Weights of a small GPT-style language model, trained from scratch on English Wikipedia: a variant of Adam for these matrices.
Each number is 500 + 50 x the weight over its row's rms, rounded and kept within 0 to 999. Layers, rows and columns count from 0. Numbers have three digits each. The size before them is the row's rms in percent of the matrix's.

# k: layer 6 attention key, 1152x768, rms 0.0256, rows 1099-1151, columns 256-383
# q: layer 6 attention query, 1152x768, rms 0.026, rows 1100-1151, columns 256-383
k1099 104:535465411486498585445420536577491541495520468567461464549546504429446467503497608511445599522542557579469545550558527443511485476536511477556517435503417527595439401527519587487491579456538447491482514566424470449470501477586548537500516450558456495472459477545561523576409575563473549532482509492493551519564481450573502550384521482447409479424490536473480489521539536603489424457492
q1100 112:501517500556518464541548486512580485578537449504435462546523430474492501423450483431517545534446450576489506512552550479443476537408498539488462459535627564479557466446520491489494559448536458442411524525557554528510515504470454467461467491584474569312559479563515555484451467454508445490452405575453483502476493430435520524474454449454625580462495454471507446450527522560567502516500
k1100 106:445543472504580548566475593574498452508487471477478498491509513511484493524564585591429471514450553502481477451517575516549588498475532429593552526522463533588491409379514506493446593542431464443446432517457517478554529458392599482473401384553502517506500572593468571417482460554496414579519530501483526493505559474473578502475524495512531525487517473455572421505556489534522567521525
q1101 096:513486469530511579495503555344445473545535487525556495403555593486505542505504519446495511521567430448491498471509583404519475445575449476546527505456508471446471405541472422445483510514549582491475458566556474538575473440491515544417468515505403421481605527513496556442544444483548484532526533537436502499609537531477467605526427481525408475548505505538411522512449428491474455514459
k1101 098:532531458517463426495427421455549506459465477460572472383507459549479478412567566503466419451534523426500470572480508509514464486476512485584504472495416492510492454520528541478504540454535462466472485460502498512555517452405518522489486552555509494489517488562532514551445442541530476520579437504530519469437510569443537497481445544439527463552504475462482584521538623453634563504524
q1102 108:474491488567451444501513433531581556452430509466471427606450400551484524462582393437524539529477522508467466495508520459509438480331559493437485503472573532510496572465465631498509540503430486453534467377507464455527537618515408386452501529541461517377452407517572512420501498579478532503371433528503481550496461386428510524393485485515483570430523468521499457508558569536523488500458
k1102 101:599547389542536476469492427474532491477473536494518569434504523535469513509475528529490409495560441460473501446590480486448624462431522497490529495483441539578489508513531624573511484594462459481511555519501468567477522505466581540477483474517514550426568408418439456506524519544589639596364484503572653437475425537445452473453476499562530562454432541557603439632507527442519497569581
q1103 102:439367553496561532548544447496572504529453507439394551570577488438448464562420513500468594391513549457540513558498479583551424559431527545485441513464480493512561551442474553517536539477435417448449519440450490514413504573543466524436455536598545535402462465642527425577510505520561510517554509419521469429417399428447557490520530482459483472463445509550565475526453414575382545537568
k1103 104:464559484508491464594537562468585509490482554449384433312515486418561455471506622458401491571547610539491418492497530479518451488511515585537500515531384529519448513462488546474498519533507424524478446524459531473481519479498473515439462474584452603564482537449555554473508524470506573482440494531508448449399515520483555548452537515449500514532445441562477547512544615501433442495505
q1104 112:445490315492521411404385485533452533479530442471510526565403484469442520528532425451509478519524505498423519515549455546385546544490506470511438450532517535561483585479470486499552426462493493404526551446536528521547510521445446501559551481459506492475502538450496525433495534447474556475428518460506494523556478501465529613498485449598524524323535529437526500544613534500522494566473
k1104 118:472517475461516528596610512560556502539542580449421524580372459418491478474460483481502554520543551555490563415520464401568615475487516507441531457457492584558502579505532544521536544503504449527543490471560553598537451523504517555491537534448497511467551471298562498509533579480495595513457492521536487412534407554429469456531477480613455508493413477509607424534449473516463419555458
q1105 105:498528538501614587545447442479537527582482439474489607458449388514547500419361469522499487464524460550533533492426466503458396560451589503503482464468558497442476524478529544611404588557497444403474535522469518490501458481519478554513469522517493522464475531443439501570545464453506458471498472454480458525582508576504588498522510581367498564520469521461485498408517474576520538482422
k1105 100:433614474490525308471625524499485463492508475577524516490527454567567528510529380488494388461405420506533486487561511464526557490517522482561427552516560500502549481475533482476529442482516506513500430444554552508494581523450623547455558516495535556520606475492400601413450457445607513429568472504511538486489574433511518427550438535487489507439492477513504452537450477494457552653471
q1106 106:591471527476459495448467485496504534463510458513560462532511570474467475498536560363462500431447492539479565499492455521567561477480477440614508539411472533507582589522564415442600526539502607552480573477441482592442499537528498395455573521465568465392518459600497487474463573561476483495527548516471522483570492500483399465515529451565478528560567491622484488504517558476583517524599
k1106 109:540502471484518613642492446503523470568551605442513431478556466457414564573496556445510596525567564602491532416526492554430512475520500556466502473408428491495418550605536561549475490389537529510578487544472422472471470491585437473487501457480587416511552470481602424542528532571506484483450555561510562508531436561483510577534515527469506521448554495492492523415452538511516511530533
q1107 110:503432458548490448469461489502517470562457429447445523498500501435486499501568506439481556513459478503439537543549406507503456523413466457508429480470559503560541500464445529520506395386420515410502561509502488522563488577516434464471538547496515569420514477468535544470392431482458523586463450482509449515519473462428458505480513452568509536383605449490518464486462492534546523511479
k1107 106:492518436470508543496524515579497483475511608463418462525397453474497490475543543480464495498570550614437536474508494433569528475492532581478576534533430531551516543521579553520556552477492463593611493511551526493582445480526520619492503498495622490411504513469504505511485531517506549589481501506488548428486441503432499532482503502597461481516440471485581453561506572465437460571466
q1108 097:551561409508466521579412454515524525605524544385476482594483455596471555430480453437502548482492518515457554478515584493563521495459476535545498471475550557506503597550526480489421482488434535427510497419547446530441501529552456454517577462423471473489477525565516485485519530522456502552512532484442477493619478576583479547533547471463454538479538458522549520459637529436463484558503
k1108 101:550479424469590376570690547388456491575513607487511501440528560523514443485501491507493521504540525515458477402504485419503624472465433553439515432390458523482507509555433503485472489533549500575511373534550516577534473481489504542557540526575444501590498532446485539501498504493473570480449478554544520502485527487407406426509407474510455457536435383513530550511529543482479483596540
q1109 106:486523546486580462506520445485531492535430572533433490531493456531505468465486504580565488440521549539578468559422523484550436501480491509482514380489529568478482504454487459563521534492477402458538456398522403531368574402579493441456527474554590435490411510534585411502459549528543494463561533433525467555458528470519501419518573497526503572528446452599525514369464424563501490514552
k1109 100:456567446512597605507511467475505470536399457427526463513597446526503456611491464556561514478388516406558497470449573582471450408526497524486522545504519499453509473513485550446418493482516477520455489449518501582535568525507503568369494471550490465601459516535522486517485506551568498474502542486443518632436512481515551486524508600373471588564549454478508502452443449492362507480450
q1110 112:495407482469514404565463512542546572520466507465463447648510472535443495471530478367452526434507497539474491547550539530460542450407530490563478447531493492487537558496478513496556548480418494418472542345511454570489475501484445422520522492543522435506566422555498480478470556534504574550501533477426443463507506521480479495510506455515431532471529520579561533452599387533452501491551
k1110 116:525582469434505553588640584545534519468466571492423481430497512456481503522480579479449504518645544543497508471486538463564537420527504545522535546512435524533503589503536662504482518497494445547500464541455523566528487475537551560436552471593473488506567484441590549547531578549558563522457542524458395421438513529491518483506558471456505523580442465523535479487472550466353443548508
q1111 102:614456599468522439491446385427498474487513536498576541432480488445520404517483578576559626414524499442482434535488514511487482528530536457460517527490442570483535516460580479401527546531513459513527528483531439580463537447543584524566514486515547430592507548454585537528419467505552580449546506479545532505512452546483489563539551592584445424518495494598377497403458510498481546502563
k1111 097:374521476442549610507503586522435527519400502445514441574451419477385390591531525504529584556499491581520489536550542463519555447511454550506443504456401490443484504424509522547575520500498542487495606460409514473516577467529456512415512495470470467409453547536505479537489565477544470431532468453494469556402424479496525417495533501494411430506521510539512543430468482470420445492478
q1112 106:491607500430440560540525560530442497444472554563474533479505493513553479421446564470462483570531533570498458537587468465565548478572511508535453475567443474509496400539549485493509413575572531566484466602514506493510436490515580509459554480502474481561567570383552545476545570424515478499488533529526529471471466533519475492543528503518527522595451529446503523509482516540501428472523
k1112 102:471452481505457468353519409467455501483536487484493520507580507590449554475449471477607533428567441470510612557502554442483472571458510420468464461441624460497561574504539512434465455442578470410531519496546472553527532559467500440560599514489406496557509463463438484573521474504446422430585516535416528672510436527443479385524460446560562484468552516506504503495518491548470494461509
q1113 103:574614498526459524505448397431538552504528468486594472596451590462544555468593488434504461512593524500507564480500562498588497454487515394519496436507481494444441563531522454480531505627428504436524421448547385451489524591532428437488554502345396508355507495480588537501515480518397473593535548571519531481629459573579526504422447482487507541496473507594488549504538563442462466511469
k1113 103:621499497530421534507495558415439538554466504606499472465596578571477464500617488529566599630533533495505560450490569373469552537536480502393494455534531458470472492544459483446565520349534485486502538517558545624515479567409508455586539414512559407491566505526614503523539411446544497573501536472536596459528434373523480371388435443498413486592527523516523528482435521466480522422488
q1114 105:490532544490603622489457526473507633552527519512533428568489464441557509452444509542477499479462596551532528555423466505520494498502475465436479516464492498517535504576596483491561511569570484496478429494459506570425458529610614472517568445442557516530464527479480593487515561457501520567487529448481538493472516621653534404491616509513483537569465406532503550438496546537479513389563
k1114 106:499473493522518535499587596476349481596426472450462554557567474448505428476481459516493558549495589511501516543530434486557502537547488500472453540619520501503579466546480506526437470494555516479531477532455545581509620591501595537463454487570508474511499478630511450453551628490461496458574513474466364546408564512565572530469519493442520505508576486506479514404491411567413547492533
q1115 097:444517518574525416411478424412502454515510553535538539446507535549519499557489552490494476489562498453533443519400524520464439470553489522435511512459466540432455629435451479509522450460570432544512441520624393566459566489450497468503548471475472502694477518469587499496469424351520544411510465544614631549378567497493567466505419521413445503496508499545457547548406512494495487480455
k1115 095:463560575493426472493597492550529492438475464519423536502502459497624504499504420462645514549440446382554457622441492555429468578519498453501513540535534430431513542436420482405482457453521459504488590476447555564471572512559546533414533500454422527467441456543510515457520495410512515491538474453456492528556550492518518543517506503461487547551510418471464506459490529612457503444438
q1116 105:565452462494487442507547496452469476413504574506452544457511459471621514578438537594597513551550476503547489523512401431480590452546440493513510620570477517503409489544505497474507468571567575595624490596566541488493438431381588545513466487542475494580544471533507468613558560538498586486522435511523474537503508449523483504516485559479465453529412529542423459567515480524571542465454
k1116 104:617482497532553435464376504490560585499472525592522561499481548538459504457566527470496485521540375442523481490502484530501512536510537424511475468510458449444512414498520539487602518563408577422466615453524492450490381490448509450467569423411441524551525495495442572515486532529511480499546508505621556524424470522466534552575455525544465510461484497516424483534568525513592567526533
q1117 101:488421441490460451549417549558561501456510539470489509483541466589389528500498443446479444509478596506507519569517489510480555471518500537515456548551599557526579466458476447513471439510409576465420473431585498494503489572405451407515463547687529546490472520617511476465518538574512548420551433540401480515498517451459485563494488552459434476505510503326636552558526448489372442482524
k1117 104:571484441521615413477518491357479511516461552522450484389424545477547543471443499402426462390536427547446507458567482405498462474465497513483575474406445506553514527510542521569521520570464595402482459459512467499543415450434505487432465541508482475451558517461412603442470524508556551443459563582533541432470556483479444489459457487455465533516487485522557565454535557410531418531464
q1118 110:535612540511447573525441551480394469519527483458559542497536537549567488459511491496502386476525529571572514464485568520513514452593532548506476455458413535405384428525470516552530486568465503531402492467421466518389557542531553464510495434522539468456488535424506492537564544581509493503573561504448537520443548536501505515502470519459544496631433496574518512459451479443500481482510
k1118 104:530529502541490517418482457431528480502476400547481478503503512498463475529395440480515494513486458445527529446456547376485454512476511409481448594528490559428437419555471424464567413399639534575502541442571466507466523554476544445507523501558473481529557464493538450471500499557501479467538549492494485509504544493551458486552484527563549520533603504512500499463439501500482500392542
q1119 103:565495489480520499524561509407620522585537422440625527573475558565502442463423445503534541433477561507508503516547387522584477459440503458476487506462544511405497597475473546539584585520446548470534528473513488373487432485473414493480467558493469514447495476547477491461495490500469472522500476581449574482583441490465606512486374532486436522436504487588469516464510439425545563492493
k1119 105:594526515480597465582501468500483547462402511478568485425509555506538546548559518493491535493592556519510479559544523532536532453533552536540482470495472474440497442481509511553513608500529486422455496416455472430359504480473495503538429468480474495457493536503496571428449505516542425514450494467543531413473430604526566496494494540475436540472421568604525536583514503438523436532496
q1120 109:511511482584459671532450491494553546499450483595484425509530572500469513503539463490463483481519459466493473509464636491516439484444569501494529421464523484492532524418521488539417475434506486458437519433563440455510478542461508466497525475492541510491501562442510541400511483547589390458544564570456480510523539492527550538491482458461555500563541491502595513435504453469491535566495
k1120 107:551530460557479523501502500446485426559553491514391434617497455548562495470439527520478530504485509498486474448523569509471459477484400474503478567457492531588480492534400496512426431511517536664534434524577454529494576479503468471485416493537542536504457502540538514601523466488524501439534512541481516506535549458533419459505517535501542482476545532497473562439460538455555499517474
q1121 109:531492598545536552521535517483528549498480602430515472427530670472550471494533510445466535492460457526475494430456555514519483481523483470450504469403477600463538522614538487470520561492462455535453578467515490546402394507568536472429555461532524418456524579620500489560521439462500454524524578490534593496432487499523483423463544468320551483627549544554579468494414511469478473528495
k1121 107:467467586487381560483455517573469463474328413564420474517543538494497533493540541523494541565517600517571542594443560549498369590501496560565455484464505471427505522422442464510504485501558437538483428561471447536383538424645470486513529488472465535564486520541609451538469452539504520508544531450489432512448514503579558503475590531468566456515520559521439539469456544515482545418525
q1122 123:534554539512560674477528471427468611529410496473552530533466500489476534408480494568426489439505483506565572458514496530524394506522493378514549446469460511491538544612513483510498535518432543450469511507505445440439474555579499488515480441395545481529501524531461502527468547489498511490532630511402519492540478603578544518500538480506480528527472506538492556431498440485564463485470
k1122 104:503552574499459507476537447548412462450426522496553536603536509532471501452529514519572485491579537522412525530548493520530376541561504460484474526469516465556504526529475466427463534455543554541500506523542508503464579487444569464505455532411503548468499414570571492527549512465418391504520538546374529513522520444606484498507476458504478482497508575531422554511462379528473505474420
q1123 087:516468509527496471462524470439525614495529453466537515528528619472508518470626502500556484486434513463458520487441464474458426503575505407484492456449425456449516546439457567534492548498425442553493533464527564499518419555471440490557566456425487436389557447541535442518508385564468565508474514507575561419484449506554499485440471498522461477451531632623460457509455490433536492471510
k1123 096:493621642522455561463489508594506521466372527436454533532472574327490486506518551500572405556471545545485450509484459492502461503509505510584528547578493504497480454456469436388546558487389430478582483558433519513483524418602502546475443476463456596484516486488546438511465457445477423537460535509502470481422397548477526563502575524555527454505483534527483460515555497477530490477525
q1124 098:488550457513500509484584437421577615558562409512586466574444609475522557566518407493534602479533532487471499420603492470457468571510508401537512510466454532443510625453386477495519589434448449475487469509511485386469424548488496469549486510454541357505518445506550453523478436486454580493435497533467505428586479475557484547513507515582501508423443576545376517437483507418557472521455
k1124 091:506589593470501536472532500537520508531474539500468523485495589524518598559591440499615545533530564502579483444511431474439467539480449551397472521453456513423565468559408490431550530473492572400528469497487541503455501466486529565553455421333514571457583549524583467570426440400536497530477515469522513501482395449497401545575509500569487489559427497549433496486476511435490631500471
q1125 107:486492523562543449502485500491508476470573579478470483451578484453534452501544504541507542472538482513498433515501448515505530497505487479471481515489536518500458601472574526453495435480612515520532556521492549483572501534403488460449576549515481603571483545534627599494463417494403496453486408568516544491530580511539500467500508403551533525446524514508393563573454524490471488513476
k1125 106:614418415477554407494389469483517475522597520446523433511493580587579424565561581442431497433556496508518507599614502457481539428441481490486533478537509530579495468516470464596458494561490556519472481493596495502428388502503460497490536608454571503446512556442486541538486502481635409487510526544528598438516445552529393526434500543452437494540414503527542524488478503462595512498449
q1126 105:501525509534475542543491462545549605505540471527454481434473549505499520563459514414487560511397526487442461503467469512556475518488539530445541458523487474501531546458566596561501465452500481393499475537600551463518459526526561515526605532466494472476503382492526516406501534547550569516486498521536593471503450468484492516402415612490387505407563511493490535494525541408477494503625
k1126 115:412540494520497534575482464535477455448541580451456486471567470449509474467522480550531580472438516448495469447500505580586521475395568546549516484533533505603409468441559634456466595391382482607586494563531507435473555534546479494468470438597558533604492583547480436493443512447452468586535408485489446528522458422463549468427531507561396550501479523471505488531584467529431376522502
q1127 108:463547465540413576486514480528533514463461512554419512415512637501447577459535475491607509537533485376486449433456531440475503502468444548505556461434464499469556505465425490448420480507428431516483516558578503520571474427449520503555520470550506432503493541527518484459486418410589449446517559523500523523466392485474451548524524520471542443538544481481511500501509499543484548518589
k1127 096:370493531467446561495459486498420507499512444535560542488517550552505562487491455553586495571480472542558475504525532538418534520522548590504475498455537517387515446473519508457532480491528491445495462438429575506591419388590490566523488415463506480504453484553464450511441458505542574352572500394564466550481403413469488509542560518473521481450581422455459473534522493519500587475577
q1128 112:389495493427521416502571477434507547606579483454460465518570557419461540478413460482511404479573543483437440654485545535493515503495432539540471393514491520523489509474480547618517536497467441575487524459556516560549505441521468566472417492525450432484466469496500511481535518475552430563501427520550492473465489508488575344538476509465447489459479515564557530502572550508581477496590
k1128 085:465563495418456474577569505534397493555542648423464525468450518558594469500537514566540504567480536518596466571472513484465582521515476399539509525520505515464500441458476451466591542474529493432404426494490543429493406459597604604551505483530437518527511521559452447418441437481570487465509470440459414441606470539504506612556512393452465479534482427525451468450590493493533468504536
q1129 093:533442472455454524455430520556426441477411533513449538511509362575463423531509520488481506470460501600454427521607502525455546537469581542516491591580583529615461482456552500472527460515643517597476505480378567575584535523452530497509486514511491498574521489451509414495465509480547533483504453529486381479508608466484482438577543527569541523516545536475446490450507468506404537499537
k1129 105:508435441555601400413388490481518511568576552495483477491513528549461496526489494504511435452515354512411463513537503516513477508457504451454500466428504530590469498498516460510535475514530485475457472521582500489537507515440436452500549457469521385507561459471410424466532447497512538546539528525522480506552588535468532452598441543476575369412584513442424519466515463497457488526487
q1130 104:543550455583466502477540496514506522426527488565503493476432489596503448476610507499499545489439473469523467489440395454464448513550416448556520525471435559480505479429532486442484447520439491422486542532500544516435561555497556474555474435459561458471487453445533419543477402541513616471433543560516550436599457493560405556573438577600474514410497472452440421460447555476483494481535
k1130 096:553496594501485581479410429517476497537477418516600518496489647507507483491405465487493526542510416554477365437447562582422458437454539535455581483464538521509494559529525480465493575497501509441610573483522478503464527470542470503470426451413618468512547501388450448469509434464565509435448565523542481520537375466483372483406561537556459465431451535590481458534524436456493589479500
q1131 108:525496490533480466410566486541501550497380440539493528516572478516523494543496579430497521465490401329521567490471464500418497429517521557519499515521541498474545479457504450494478449540523486481506437598504508570461585533502493448515520600553483602467471461554486550500467533449516488608548501523571483558461552546492435523463394487541471526589560467511614529559582514461444548545500
k1131 114:540430513476536548363619486489558466495426472456445545530425384380434540483406529597458522485414468512479435476506470533466470486472482542503560449469495528433593500495511544525459448617506457509622479507468540519549551506497476500416540480463448529461483492450500570472494557435503562440482506514520499520454432624434461513474556563551528527441512479530527469587502601569598471493463
q1132 106:505438554434573462526654594541497428551457502534456475558600429510541477420408518536481547535497494554546503495535453496554605490554469513563587484534533521529549398549444485480567484492539501512536485619480503516343560455551507514496419563584517523597454492503503485542478557508534514529530464449502529593543513549487528459449537605521519505514393484456461546583507555591456451523584
k1132 102:472506502463486574525527490500532513468538460505483574503489236598513494489507546575483559590421497546578453537529417516459522499492501618446480411514426493431582443555427565517567482462619520479484446593448496501613553517406478491461462521525414484486494505589520534394560554507479560496535404449412518560524613510519528473560462468552477506434526459455504568418499539488434536524523
q1133 113:471559520517487534481558557471463619448491451502509521502400546470477506494453488533569564494575466424572504487400525584627390526569516425507526423522404476431478496524479403527590524409612513473558483460566456549474531401504471547584488491425440413495457470436583550405560515476502552467433484496509531599557513493460449550482418454614510443517526497515441521440578571469580498411507
k1133 115:541536511589497542508532547507499457485542504463481531488505479546476538512516505571555537539535487502581585469427487442507509533512447380494542499455528543420405502611467450419513492447529488519538534525605542412507520516567522559508529506536435549590459514492506375488446426526512531494560452451414550530528417492527428517509483499475451472475546437562441507462479510538514566414600
q1134 108:439493461557518473521431545524486472473524614410445574399590486507465472638538475577525501434539455496429487521513504464448455520575495497423441510488519507547493496527573569497444395461531517512459430433550510539542511426427588566560511561484491529557483564669557596485532550491487522492544404525533447501483421492461571465587486524443435507542499536473513600470477437569429532536536
k1134 094:390435422542558411545507520518515538435510535391548525446483605543476509544457578501527601461552398494426514397487573397537369539502567475455544476468465519576483548393527529520467544451520507460417472451603535491514425569471493499582517534567586487535581536469361536469506450566488406451482494548515527543501522469538483524461412476498501521508489487492549524591537427518586434475442
q1135 090:493497481524567446515468490585477403449399489444510518495530415535505521554556591554486517436406520480493550500534531472514517502600584504448491512517586506565458447467526522385476475519582544507547498493447512524583562538502476492494487543549488560528514484598496552481530539471479464507543423501590466631411467476421569508542467511462515446569508476432523570546535472476506611594474
k1135 098:469483440523566355504494527581531497423477540456545455454508600513435576511491491429488536469486411494400497453502514486649522478544538486500445461480432471531390527434569528487544485399433498539467486498556555496494459543415476512601456503544503436480520500529487565560524496517438412557441498497530529465457567497540513444463425515485478508486473533474595547568472443463477470492467
q1136 118:470412451529502569406487463571505489531372505556509581470514471473443475478476594573504480436551543443493532508508486478488414437567485455499511595592511486550507447526548454496467469447556500476491574560485496571373544492524475515484464618455461569581541527596419518503450554492470487544509577480500430563503553562531492504421541386601474480515498496531519516518523416571492453521460
k1136 122:479499543527364532410583504508515543431507526518487527455540502379462527457508571511527460519430463498560533471492463468586353534517482454499510586599492460505573524516522539501520415458581506584538460499537488453465514500441473464494506507528454629494529482518523571481514590453467448521473607541440448484443602559512571490432474399538567492537470501488510499463521483538407464480484
q1137 105:508505492544463615524464446454561638519503430492490506496453581393523512472420484501522484491535459470531479496496458527506486427471444507499486442491467462401565530542457476562417521473423479518530525470546441479466489464604533523447553473384497411495518465475494488488490451503543532517430617485467528441523444527543434486401529398543550432460529499555505384500452521509601452461499
k1137 095:473522560523395556482604533509448525562446503545480509576461530443543445476550449534565463499444534503551493612419542542484566467538494473564551613567487463398510486566468378472476472569585496459503442470488489433454503356549533616443581484423427555527563440564556485452457527462598574477607523514438487450505492493505503534540543470474546413576460481541473451413504481558459528482578
q1138 107:555451478421559421562433475389445512515564445461564474501491502470543520502607474504567387463520532538481430484419638546520458465463456331496534512579525453504498511465459480508544547453625503588569534489518472564549528583488477464475484488533427419556485585401509572427532437528505581548448502564496420490571642501547566474517496467571457480535530484533451561492480479464631490401461
k1138 108:550460472485535486502422478518452531508486514503531434587574625434473456498519431463506343469552469440487516506472530528592560438494493413528550461520534454544475439513498507483580529587439485514621564538600403435453496523588479548475586527450433385446518588490497540447494445383532497505496602567500541479518490470591505529439497513472471479572507499571534459556498408455487439467547
q1139 112:494465558537564525515534412542462499406433505472451463508570489497489486515526488538478595459544544439537481516521511533505427491493527511441492560479448435422588492508450466546516551367540540548509487424535473528388566569462442513505518542480418419589493584535517593507575552471512549483516448564517563479443560527444492459554524363547504417508399463522554594499563407400563522524431
k1139 110:518457475477556472564498519573525479442435539463486474527580583496527574528579582544499511445516564531536536512535508487561512527591440450513493424494495495480527455527461557459567566449390483535460551533621509460513540426511490503577493453527399471485565591495552541525567492480550470522415512454512483417480517453553455486505502429476456463490430558568486554548575472436518498488409
q1140 105:551490493492450422543404537523529476503622489482518484509463461498476500511573459519436503447484473564383451477530450550528502531511497466542489599557561523556467581354534529504515403533461466364511488572431526458598536504458524472555544443418536448458552439359571465509488425507494573512473513578450494424532505499516471567520494574517501471443586527502487447448443517457464516523505
k1140 100:496494527473450491513488485494538564526564587487522469553492610477410536534400364466457477500528469506444424350511536473513548394424501517489454479505545511557488549441459380513550567545415524486567530455588455523451474554552501486534551463489619383525540549382404535551508492478562495514471548519513495464492490476462475416422512508536476439525457558545519475511468458457502488562460
q1141 114:468433441547532496534535491536508588523424458487468497586487501599478573477473422515515600539494542483504439443548484468461464571505487541558520476430473464479531523442392541496512444410486516474516494535601502441514589451484453374630446448550495426514508471458548461571497515516491638439486497526508622497478437425494545577497459571458410443416533503520438518513497464437492486533486
k1141 115:419591558501518551442509492510526458451461491499492494514486480544500533546427412562550533519547567573631481495526558487549541440505522623490514396364494551408576473539466533434534559560480497521462471563477598495519538401514477506529415508460526438459575518463495485494521471386535493318486478541489547563432449464476432510476524523534417498483481499551392519494505455501501545525474
q1142 120:428492580417415510441511515541503417482549618566396513544526419569537451353564476434487376598529502626484524540544504518539570521434503510513457472457493508488474556620501499528520502494408491521458499528403457481468495488455489464471500484456467581455516604541467487520553596484454415463501524504462479529505498444493555563564556441474479591479473478547522524480545503625388335467460
k1142 123:440494466515516524495464477523469550448495434586514490494454479467437423479461544457526441547608467551507497548476546553449419513574554469441518533499567495520492509448466505497475453467617491545447561456495479622485457462537517474469474472522525500549504493370482455561573453469443501499446583459565466598548523528490513508590509421395438467494561526368412517465532514569532435482446
q1143 113:520402548535505455531544551517505480552608420514537537497415571523505507446514437521523487524478500576469486498418502484490513546532394498549480580590491530500401463461501488432499506470516464458426480517463524429485453510470552410408445468489488511447537450329562517585426446458547519475450517436470508466537466456540515609482520555520538520427461517487467431419514535508450495472547
k1143 111:493543599484503480459520500496540542560491382606439524548365508471512489393392429474505511499470485433536408496491512479451500502462430482490414558507495472443515467451462470551501620512475518408422505474472428523434455499490509432395489513531557558470559492325518542552513560491536527420444458431550478521486490501455493547436491529564503582475490483483450445506507531559457500480494
q1144 102:444509505499490503554507538441536559496595498434465442517499512485471478442405514487542514507443526505514480523457464562619447429425419561466506432444423505463530530573463546535519568482474431529529544451536448498503582523495498471499436385497501466509407454466484471494477506472510477481468471556497576436446529456524472502471456543491507492402500436534507438488488583564472431443563
k1144 098:541511563482469512497467383468435459532461388495456510429500487482517482448461485478474517570533549584549415602489578553476526457540463518492445526478463523409487481488422512474524592499613410435475530474447564432420568418499471518430468424463491486516524503511537365434515411439553551443573467479565450529517468517566508536556473488486477469423552514524433556510487498451551520506537
q1145 113:479423484462547447478464402401462512541531512509572550499493459518525528528489528499554439564554502410550492490403634445444489500511490447440481481503427511469487523528396534491588622526535529573571468462444493496641445444456401460489470493604437549433491555434478534431568502467400489518498490457496457583484555474497614544526476592499446582526513454514535543462488468443611530447403
k1145 113:504530538503577509533575556484483540527489565522496490471503514513543493492578531481497401464541537453524583474469484518447462548489494443524506439512532423477424535476514478505572419562417463522529494489520521543542488545458642452556451597462449459470453478542471511481498554522402447529481458607479554564488431437536600586446487544434528547544504516522473497582488432461514535502517
q1146 114:432449497514478503537470492574543400449385543538482470471544574464515536445500514493492494500520467547458519535503490488528550464488456477486523479477525493509492522556603435462402426467474466499530451511490425444504467496571574509494591485423486471504663588559433560519446494488496476507573514541534444469470453458541519513448559404398490565552540498478536480496467442647527430498492
k1146 117:483525532535466484474426458489487457396492435561502504499538538494411501451544500451529533503522491451444554573513549522567357530542508532505473536530522456554545596399510467530427452481466501457433553384464501568384479404490440457520492524480512477516488465514537528580480515509531458413527602497520563524472518443482519416520484480458465511597589549393546479482528409594482491418492
q1147 100:560443561516543517424493562454510534566583487470511492582491479461487506454470430502397517505531515556488585514477407554583420456544427444540540469446427518564545508573469488507579506540505550387488416559545512484434456427543497500504518555410529413404548414435499489502543508565449564568481607577463439532512522550535429512415474484551481523487579541532472456483461545465598457495442
k1147 100:649490595546423596503566515437497529505514591478472581519509534506440462511527482461500519505491581487572557547474441484474505527501471462481575579613532499519478457609481401439530464583465536481538381574483419466415370467525525501498527529539476507496547419585551476564450546472542543558488594560408486514510420498432523595447494526535465469618468500605461454384490522506532513496545
q1148 104:466529445572505412594422564523543581470481443481467458439466513546538540553513482482542425468425466468457492496515542493545448457522475559518571462482524363422507331406474467413394495524537457473440480457509484550518508512468490568544475493498537433436523494482507560471541438479549499475472501551532477455529499530464553485538523486507535415600554486480473457421488507493542571480580
k1148 101:400469501504562429494493579478498497469466473460575476525463593560454565578505455487483512445486455506525442443522563485569561428565532526559503448488440507491528485486546497473491519487497527474563514488602534421539492499608473532534523504511504337560532540554449589442523364518596473348548519476491491471465536502470489491503508570493447446489554481494493468508505396409507517455569
q1149 109:584493477448501547520542439489446559555491539488560518479479507529522508582426544523567489516544523488514521440500523411406493440486531555502517579489541544527432555478508546480550508511590524585518484529535511503611565573482562486459487525590493652552492538503520498521503509550494434485499489523555519511414547391475530500463455530377518534556484551511420500510528473482399560565465
k1149 104:469491391463494518461465474438424459497570521547447452464446440494521422548431536490469502472543554422506519525528461508494493455465534554594489552422501528565563391446521531556525431510448540507517461517449505538494507532452538467459557559521466605473456490435509506496389514512487471448555394552510535534461539485450474582442534496514507568607543503442501484542501612550482458476540
q1150 099:483471485527492530554463529509517535466596468486513462503576550470484509532497447474537493498521496474506459552428462569621439438492362457517488482491422435502589534507438541539582460431515457482548497454522397532550524506490479487528489536561465415524440502495520550476558499436561576538447513516526512560556530447435500502505464511542349510483503414527539545482541519525574413429485
k1150 099:554518542469474554545477501532480494494509556410521467510546587489498508494504534541520453579546530491487430525475528476496503479545497490526559486512520541437498516480494574483575550572441520472623536543530543444490452407586547485500501522554493426487589545537459394489472413477580508482482517462536480569585443468526501547459546545470372524504504497606462529533489464495575503471581
q1151 102:498526553505468483566554417448528529492579441455455504459506522472516532451476483477513482586481489488528457554483515595521493514435414525524515429490403460423494437524453574576489573416381458514455400396546454443400444433537472517461466479478468426466468541441495497549504489509544504465467463389468596466475451517520497499526576526490491436451411547503533457472555521532559462413553
k1151 099:432470557535489544595546464519507534572491445547462472487472443564551525457484476520527508560463560490594488577477492474427495517534492463472495570496505481426538532516434580447505520488536468374449551429516501482528526452534504530467490471606522541507541525475476372493479432518560574414475410425527507575485525458541471597538555494472446555460498409494413456516571548489476541450513